config.yaml
n_layer: 15
d_model: 384
n_head: 4
n_kv_head: 4
head_dim: 128
d_mlp: 1536
vocab_size: 2048
activation: "tanh_gelu"
norm: "layernorm"
norm_place: "pre"
norm_eps: 1e-06
positions: "learned"
qk_norm: false
attn_scale: 0.0884
bias: "all"
tie_embeddings: true
parallel_block: false
init: "normal"
init_std_qkv: 0.0246
init_std_o: 0.00389
init_std_up: 0.0246
init_std_down: 0.00224
init_mimetic: 0.5
optimizer: "laprop"
lr: 0.000792
beta1: 0.95
beta2: 0.99
weight_decay: 0.25
lr_head: 0.0054
grad_clip: 1.0
warmup_steps: 422
schedule: "wsd"
decay_fraction: 0.819
decay_shape: "linear"
final_lr_fraction: 0.1
batch_tokens: 65536
seq_len: 2048
doc_mask: true
train_tokens: 626600000
steps: 9562
dataset: "wikipedia_en"
Each number is 128 + 32 x the weight over its row's rms, rounded and kept within 0 to 255. Layers, rows and columns count from 0. Numbers have three digits each. The size before them is the row's rms in percent of the matrix's.

# layer 5 attention key, 512x384, rms 0.0289, rows 422-511, columns 96-191
088:108133142163124159142096142122171114091157081133112162107124134119082107168131148149148113081193164165088109162212147142130165120154061119090094082126146094135126152202128141115112147146086085120100110134060133168140093160111132174148119112129184123117098156111116146113133169125124159146
077:107121075082132124130106052137145212126158084115088137134163120104161147105110092168135126082153155155133072101124117147134153091201120164149121084124109144091142246167111127109079074152113094140099143147170157065118085120109156112080106154126176127114122135056088146093143180110136181147
084:150174135106164116124130110114153126144050101122092158106130128128118086146146093117125146100098149124095165120111100054137140188115152119087081220146098140115115070137125109110180151118104113101198175140116099086145187115186139160113098024088101134118076093205125111158174120109146165139
081:168120114162152101125082178100111146120087150163136139180117145171154090143106119087150153173115155089142171070064091123106086161112103085129139139082099190099064081089124087137096126139145185149091171087107132104129095134164184120121119103127110111148143148190168082175152091207129093185
094:122145093171072152152202137081089138125120159164122073142137171151146137118158111136160133125098132150118085174117191084158115128148131156117102063108155141143184129114104158093142103147116114163150109104117148130169132065096124115114143110123164126162138156094134111069078108128160192094
092:169108066167086170118134173116129154121137110183136144185107154164132222127119112129132127160136128150160151106167139077123126078162032108119101095168156071151106150077157138098051167166112195164136135128141117131158117104072088055137059167108124156156134128069134155103171092065135115103
083:163162133151144150171113131159161133098120131160126145154114157178092129114140161112225164148161154229151188070067104088131132173123058068100067138155185135133148100158132159135110154106118147184165155095163135137109057136142204106138067139146135166126159096075147130136135030152114042124
089:155075151143141099121158107131089127167157163069160123136133089103096113103162140136144144191126095114128142124047067157172146155129196185165125120110112143134175126193138156130141139126126106088176095168141133111139100114152102110112145209132091134145105099136112157151124082133136085114
094:090140069139133143113118184136141130103085080132092129113106145126126112105087109136107125070125136203096105127130157103124128164149150126136057225120110108151093175190147100125141152129111102096175154164170079132132199166116202137092192063112039097191084178130132081149164119129116187142
085:149106172120141103142115119162166117145180142094172156152121108160108140138135151109125148193187118104114176140173092173082165079082126179104153041148139140130171068108158086124113150129110171140110099122086200098157144108144101102148064119139219129114151084133134115108110125131113087125
089:094114160139131133172135119126127135142160160108148134175137142127081153119137213117227127151178147255103174127057120129131123135131089132129065090139167134155255113203138151113128150128122121151178110119127212126137091113119177116117105131112128143107113137011137110140139023132140092125
094:086088134084139117119127133088125098097073132072199080181142152096139199080171126115100119140096084109107150113114136137124118153130137157128153096134072157163116112165135119117173130116152137070171101150148142105154082142118155146149184145153076150122146139159142144135129099123112090144
086:138137086083086135138153097139117117136117121151112134100147119122123133161095091127096106120126116121144040185193154120163142108149152148182110134204108061145156182158131115159095091095098081143135104189125081146142142080084086063141095134128178097113089103097108098108108212066152143078
075:166150115086104152091138144086148087120163099151101112126133182151166115122113068130106129131125109144113112142213122169098136104128169132081144133117102109133116075137123113105145115137168107084106156158096113102161212167127155208110178054157147126098146107164103184175102159090123199119
075:104118092104124123076153160115147089122219063102111123105134105102176149121116058144059080085127142134110083130203158186113146061135176172135151105141075150157155132184144091115126137145139085054104140133127188097175224151118130152106200075119167129158100132089132132130144171060104201137
081:136112096068116117105151107111136107142245099116118126118123105121168093130125074130046149115120132077118096135189130217086113062155142143109178063110084161146147168116146115128141130149157087131053149103121214098149164123110099151077180072075205153142122142099143125111141175113129198136
081:106127108063142102137158064133135123147084135162140125104117127095183162185076084169066142120112140056178106170177155074107128069138140148148180160158156179149056178038136125126110093109144140185124115119121057125146139067105041063164103200110120145152157118200136163054143151074092126106
079:146104068113148128108129082109140162122184137159130128095151107124174144146115081117046131121103096039146110079206105194098105076151111126148197042123077134140068158091129144144108107111165116086026139165098117102139147163110103158117138111104182134113131128177139122144117202155123112135
071:128109164148176107172132175167152144170098180155127143097127126117106039156092123100168157147125114071140149131070113133080042138160145098134097081120195099112114144108093123139164167125151155164116181101071157123156118132161154130095055144112155106144141133180180105097130032149185092127
082:093068147178076134128119163133152128111182154152119187190122153130105134131113150166161113149120140212163178106129125111132085127071058150145094149148180171152133145134124150080123175152102106154106174134144162118127097202141178143116114106100098175139126150087169142149143078077142107155
089:106077172125112143135147162112079077079156130093164153134158144138113105130160133145097101190151135048127168087164097186130150135103121146128153035056069163151095136130130189123145180126145148119112122107133155167151046127114101138145189182182132113085129143156132147194158139109107065151
079:132136162135152123166103114129105144138055185134182121155141130137064118156149198140173144145107143121128174113038102038113126173117078082134094115118139104117121112106090134148123142093123160155199088102117106157123055089149133099162038173143103135117152129120110102128097117216157048131
082:105163072100094133111131118105154137113137100162080138116129150149135141115090051150111109061093121178158067122132189158180117120175139134143111198169121139111111144124155141104126104097163085116108160159165065119151132133101135127111223118121058133148105098150131156127162145072147184125
079:134116095101150140135172122115140148157220075134138070118144125156179129129150074114162094106125112141127095179202173161140140056153155132142145067184111160142203177154151102140122104132139077114091144120117241100147151096165161120135149093069193114189126109076120141109168118059118198138
097:135178117160164132133094154141106139121105107107064134109085118159104113131089189138127120109165104168095122114137161121123092137116191108105155204104122170111106165146153101138151134131124137129156135130097069115073158088185145135111157092074110126201127133154140098174180123173128176209
084:124138108073106129152101057183167132154212122150121163174129120180129117124077130112177125149117141138188141116134074154104124072110081164127106074168192140144174088117124114075058150115134158131112139111113164057123141103144170085135096083106141169149156069090143146147152076158161112133
080:121097199122140094178118130200134101107133106115134175137160117076099111089103191095119134173206136086140187127142090116122113141090134107104140054110183166165161102111149105142183124154138126108151108110078201159119061126137133109166100166156119109125133088126116094134138072137097102147
082:127128092125132125084097125130163159112173098147120136169125167179104149107103187116157135134165133159118112144128143136116103127083108070122131133129149137165175125121131123133101168141098124192040125087178183139067114153165188108134106071117150161154154141022141074110163070141063126179
077:097094080092098111131172140116158098111251087083116113130124124130165132145131113127093106089116111092149071128202153228117117056130149167098192077114090154148131135125167097118141106162129115115059148120146183130150219158109133163107206067128169174116109123116151150125170181074110213154
084:190140192137110135148103123132138129114128168149158161140126120168095105126159157090185163146134136136135171081071098107127148157086058108102096081133151104098173101132142163150137124081151169167162130109126187140139073162148172102097065134169156097103161098104144134145106053168130012139
094:119104099138111165144136192128119148074153108165099158111139189134092135139080083109092037088144175139130177088146112140172145155154111080127131063161161095189097137152161177119141156101135100113140101152159148144121081151097165105147163113115090117129104146142135129134123115109169108175
086:174109145172131099121119109169090167150141120146141072181107102128109133068139104094157170121140098233105152138089098036178133137109154120124063163102133115102187130187126144141155097138140161136141129136147137110112101127095169106092101111131110098144143141100129146158134067143124108096
085:184171175150119104124124172195137086107165141131103171088122155140119089139075096077069126125127138096140160137148123143123105142113148086077147107126166108165064097051109123122180127094157178156125158114096142160088102179117121165100133135144118122097148129181152121145107127143136110156
081:075093096111131153133174137125102133132124068117117111134169136094185155120103060159062117097128116146129104182180152118146125078120187188155141168152081140143168127144163092123115122148115106101145132153138110114160194116083069092127185137090134120162129138132104127120149139063108209095
075:159138158161119135176142108146091148187115155138137113143137115139110104108158181144183164181132129157130178127039085073133163133122116138146095094119156106091226105164117141145137121116117124143188097112127158122111096068146125105125076196154116113126137126119098136103070097141179113118
087:176121143167083117160146119164144100141192167172123194124099128106131090125110169129145133113156160129152179175070104114158113132155157172110125138093177136161190138136107080119164153132107124146141113107094119147113136106182084130122102141098133167127122130098152139092140068103163163113
095:088090164117134118140184117173111119160117107129148122169132161131102102139130049117081133164131149134089182117149078083161119224087104150124095158159179134182133066124143140111173196114113123067158124141132106111129168125078103156121077084137101130068090089152118128172083098122162129114
084:129155178164134123153097135109166134085086132141135223146105124166132076123109181087129207142145126120105143125093085132113156195095101067097122192094085199099110100120106148156159151125131150189121140044146121157076098148155122106120131068134138109091166178119177104135132126182090109188
075:129138090120110109125101085086177117109187130143118140166117136101134187099123176108211139063110087214143083137119172145094140002143116155129097119138095138095188183189167093135099121138135055157122154154143190122123135146149156113130173088119136145143163144085146151121142115026082174111
075:141131128131096091188133144144104096157144150132138106146112097115112087154195120164148134190152139104085155165133111165092172156135099141130085101094154098148152090136108095118169169148176154082149090076116114128177162112102089192098143186128140162127102109136140173086124101106138140073
080:104133156113139157145107201162130080104132094122106159105121140111129108139108162154096104153134158048133108176206120188080128103140170149130190111123116084151078156096113144112121147143102100128107113156118146139132152136096065141199193106124192097141103157125107095135133230111153144166
090:168072125157182138097134174116117177182194145153154112121158124151140165122122026131037105170097135133091125088115112119163113163119130143173135143127135142145139082120162137131108074116152177186128131138120187113167091119122130045093045197136140110103142145097154083160072105125114058113
081:216109183170152111167137115137132141194161165087189086152166095123117113131142153143123165174118115131168144101093084129151150107124131163133104056133163128089179123130109130131081136101129164132172094115083162118152045100095092094116047230103124106088144083120120144133081099176161078085
079:103164123151103142102147128105112102114120105100078117126106115100111118130172103131094069087168133173115135104192135147125141148148135161130124155118118121135142148167126124103145156183128089072127121190130066137121199153120124204062176098135128161110074116171097138168133164087107210132
082:107139085098152155088119118141118149125132050102077075090155129106170165066107054140072105065127123158115102181163154134153144086119241127151173178141106105101121137125148131121094093100144117112086138146170141097096158148077118102216197155132117131144121123150122158136095168095108208116
082:097113095113119151114144175115151133107195066124091136087105129114148118119116104110064119092159129143099109135225144245114142095156151125098158096118079125147136132152149094103127134138130082104047135140124199099125200162121115159105207033124183141126084162141136133131142182086112208173
084:159145132125096146184132158103182191151166119201139193133153150165086133193074133098137112120131144129177148134127108132136194150163087088119105096215119137125149152143158116142079135081112086207132120103150156117097084101156150045120065104088148122140097107077148140075161099079153050154
088:062182111103140120157119101101150120137023146142115081103115129116142111093120149167152162082134100180093076168068177092131121139168158156139091196100139127092102176193120145123153116116136084127194124158138025124118129125104125147106196109148058121119108143135105154093114160169178178108
083:159139102126107155149127161127143142118161099141091118159131145151084155104139130119209119123157125255130102116067124172147153142114118101108051133140155124127248114237130136109093136168099089131167139145133222111148093147137231124153133079138104120145121128002150127167148065135134161136
087:110108221159120179174120159161120168108169164118084096158132132131092123128176163156166095147186157175118179160123119215142091106152120114142111057091133096090128122132085151107096116184130121149121098118155164137134080156098160178134151129144179103087113179087161130119109129090188091112
087:177137124113148101146117052125120166126120135136149159100151104114152118136142117120095161138112127078155119127079130126152090153123109112167174172143127157086091132088127171169102084091147148183053150115116100137097041151128063104094070184134124102071103123132151159146077133129101018092
084:104104194152161131159148119107106181129201167072173132154145077104118148113163177128147168154145136125129150094120101200175118145145153127126139069096106141124201093183125166139152108154125112106127103116108177150108081175179153131081185138135159120120135147084086099121127128175160065135
089:109137133107137145115095175120092168115045136125131122127135107124135160152111073108022118123101151044114165093120133065110130173117135088127172179138091143145000106046139142134153111110119185106152093140132067137121127168133100123167117144114092104117138152246115100137128192136120087143
095:109108131139108122144154078163101066141212106102134109057127093117085114119150196137150066140168132147133129179124124173149122125164157121155175067154157076170221182152118143115157157095110059143094097122135191113137082092150139125147121200113167157087090136138112137111130079107116117123
078:159113156150115134092127166131099167143175140108164144098153093110119138163153088121067105130104132076127174091200098125153151141102142103114175080136129088106114075096137151137083086087088122140116129129111152160164073162146098086164060216134177112108166084160130117150101143117124044131
084:103161140144119118113116161127124070123092125057163125123135108095121127056205207106151135089201108145085119113142136075126182095113194095128115127063144089104188105191166105154125076204073101097165118164085102160165164104149159104148167173177121099148172132138084121183091120156123168132
082:174111170158195132169113129120087142138108180132133120150129144144069079098133206111186164196148122107133172112064086121140107179123114138144086080075139118100169123167094170137125121152146184149146108109117167155095039102120180104116084161132120071110120131100136085134087092229154045130
083:101145110103104174112144149134098191160109099138102112104136139113084153104119128169149093086136119167135114134091126137193135135175161159190101128160134124118216174192132155138105111153104058141162096156191145122108090079124142086158130143117129102190104152064100148118158127062114125121
089:132105100132125104110144120120132090126156141124119133135127132109163128173123017145065119135058153126113154082085122159118116115114112163112191137055104155115068106120111128122134145088122159107114122149112149086143173170080137215119145120161100147071132164154142156165054121165126120121
096:158142116106122096127194071157188118175197094164103162141111139131117105168091056143094123117109126135130098146171120148102161121094097152105104159134168144138160143136142093114122127142117091110063135117102112105134183098095085138098075086116149173077110092128139143094071163123115187122
096:119191085075111114152154096108197115119114098157088136103147168183179128111121086106189131030101114172154087133120158117116127128094126114106087153123114150072113110160137145143157086113142113147072147077151162111124107132149205161130148035168128139111154118106146149120148117131110188146
087:161122168170147136143124096162108138142088160129138138163124120129062109085149169134202170134145123187100172099040127062173102191083104133130073156105169095114205117162101154130159133127121146130179111110131123144103099124127142116096096138140113086115109131072126113151081045199152074089
075:118132104093138135124180117116132140130150108103096136147155145134161159166109049147084109092126141218128084148159144108152145128155130180149079169177179158149132192160185083089107076140105096066164123170119088105160215119121162114108143029123093165102097110123109125135147131085125240100
083:159136170160167138153109133099116100125064171141158116136153144128102069086155207113225122131130135164129169101019086113144111182088127101140069166073148094085147083181101166134133150122118150121222130105125116148143067124152187141128100155157086107135114131091126124160117062201185057129
079:139138139093146156101145136135105109157106131112065065087129098096150094110134156143141097080111150206124109183100167163160074168151119108166124246171179087087125182122119203120147116146116063166132077142154108100140137150108140189096126122074126126118051148174129097171121141071138186103
078:112171130193131095130120122107102135191079163156111083138133101107128155139143162166140133138121150135147138146102107090121131149112146126160132241127169128123159064061165111130152117148154113149139135088131072156120182130151056114135100205101067115145137133150110128108084148147147121091
082:092105192133141121155100178116100151138106196126189110183157120094087119158165213144153188214133137072126191137078100133124165153116108165123127068059137157131159104138131114134117139155115133160149075119140116172136085083141075133099083170133146119146152141079101121103124148175138060119
075:102126042068076131085147079100115115139126081124128108110138126165205170111097031146092125133079113097176101121180142137137134023141204178121142140156086109154119193117130120117030155112100120143158115164155162073121195080122106129157123147131159141194130093104097118164192169088120175106
085:136140128153151121145135126076134152156132113194161142087135135178122112155142081082182082121104107128113145098074148146093153138142122074092086065159094159121166104151136144138111115057128134094135133102118222088186110109153200084158122116129150127162123099119126134107108088143133091132
083:163134072120132137125128154149062193141075122154121104142138140126110128084109087130084118178071120102127133075038119122218123209144120163134079169122106124119104143148100151123099124079134170095179112167137086135128088084087103078126074168128086093159093135152107107164120121169196046094
085:149125144110160090131168075131107156178084128098164093133168084143171135158141080142028197156033081019151118132157107086130141121128149182144164150126128193095097119065121093136091078121127127111136109122103034113127159071092020118142087155117120123111110098186101139091104218164137095106
081:178114184145125139176120152146104158148098154138150110145150136120065116106152193103212129195164123145119213131065075094160121183126108118150072125124178106144185091173106138133135142128105140140190082128133119133102056091108135088154067207165097090113131125116129139146055065163161049108
077:061117116136133156110139103159075136131092140089130109185112065099130154158094127142083154113122126161124117129107128099192104121144210132174156212143133153134134125174163100140141105137139088110167107176138066119139214106138063090108184095095108152166111130129118123138131146100111114106
081:105122104122107132155128105099154102132157124125168147147130099142132131163175145134078086175066122105145137145191099138135119088101162165158189172153100123108153069098128113123029117123133119162110145139107088116151168102117080085170153146120182100121136116103146109152131215075163085152
079:077105157110150161138114198153111147105092125100130157111133106089134127130099125130083112150133146001119146168219139139077132089145205123139243093117101112109029132063148111115166116135164178109079113113136102135097141132148069074162184168116172122121146160168148123115135209095108110150
085:115126090103148092123108031113123102155115123113146089104140114110132097115164170144179196128097107127138014202131127079116125083160137175171167209127155172114130182129127103132104103174138109166109144106132053094103167045122094103103129086109162142181122128123113129049169153121087179126
079:153137063111073097102132094103168064127182126146123135097103122144168100154111102127107122111059118106171071123206163205078115007134133138123182114114128111148094139070124111134120124115146134145045142114090151111140195126113104142129139072115191137114134090143151155098132193140116190143
094:100146150075105123095153109133128032162140138076155103092106125135144089125126160113155117131069089089098093172130144119093129088121209191122152144131139130134177125135132083132181073129178107077200098157098110132144202062143139165088188174149101121111149122192127136112093156152118241132
079:066160082117083162155133108094142100101196118171091141138118158137148134145073159156185120099109141161180098133173183158128125029125095165108168097136163158123186162096155092126088164131129086162085163101149156123116174100149163145155199060076180159174165127054137165084136134089105214151
083:103103137073120092108162094158118054146098092107130110129132134110143144135080099151092102154092106145149076157123147139131129141101168188152162197155184193114141159066137114123189110122135128133119098143162063090114207096105098158071150124131116121090091101185128102108123189117118225141
083:158135110134120127107112139120095128139230137145119196088127143160148151169135162147159059148154165085173137100145141190078147050106149122155200016126122093130155148093119101117049144088126145141073142123142226137131126107189160095180087145118215109191157077071101116119150125111106118151
076:109130076105124155085138133116149094109177063114097110110085120130150120126112112137070096089132103127124021192221182200096111083161179133129157131150118127139145160139158061120159116143133098125051142105149136096144194138132094125099175083056157131151086149120131118073139168077102215117
083:108138075102143147127146142110169112106255066128089147124107143131171133089116131104125125081154114151130105143191176228112143064137120104091134069122113132142178129180136083144135106143142078113048135149119234136100173169145194156080186054121173119133133134080141140141149131107102202166
081:161133147163153111182110114146136137158141141153137134124139120133102095117143171131210149141171133172122166093030108056170140180102137090144085154087161111110196098187137163133133130131144160133201111123114132158135085100167160106140061166142110134114168116059116135151111066175161097089
086:129109146107127100150147155162085092121108141138100136064151127132144107174130079129121077156142157032102150121127130126131142143123132104152121075155137133118047162045083181140146112116105164138108105169109142123132097075126122140116118162145170096113128128221110096152130157132138135119
090:183170116139124069097190036149122127166111131156122150114130113112126107144136096135134122109120147168152114156066117078151156127101154161172133228167167138115175124089129100123147129101115128136111142100147046083122157106144082101099071162107112174120138108138120170105125102097132133088
082:169160128135129104113107096138134174134079172111147117146146119146105127066145123083110167153123110114120128092082084069166128154149105138156082163162145089065126105109136181119103123094157156171146158139173054098139078122098110057082046195140111112115121123165132100145094117150160080125
089:128131074102130104140133099150160098117184094126086124140123135149147114105105118107190142093170114236118117146135123132127092098110129132127064161121165122151244119221148103123134120155140096131107146124136206117131175124112205154110167038144117172129113137039140131125153039119123216143
073:073131072099135097084144088123173099147194100129103116103105106140150124109114099105114097080103099169122062116148138170111143041128157169112165124114132159102162151170162097108110129141109100084101137137132170110117216123122162156074177074105159143148122104121131128118155117090122253158
079:158141156185168139100089171081117105152062131145140172063089127116104094121167128087119151115108124129118158070068108154090098235109133078106089209109083113099087063162108143135131136107155166087157157133127144142141125180157166121146091153126104089144127163177130119135099104166141058134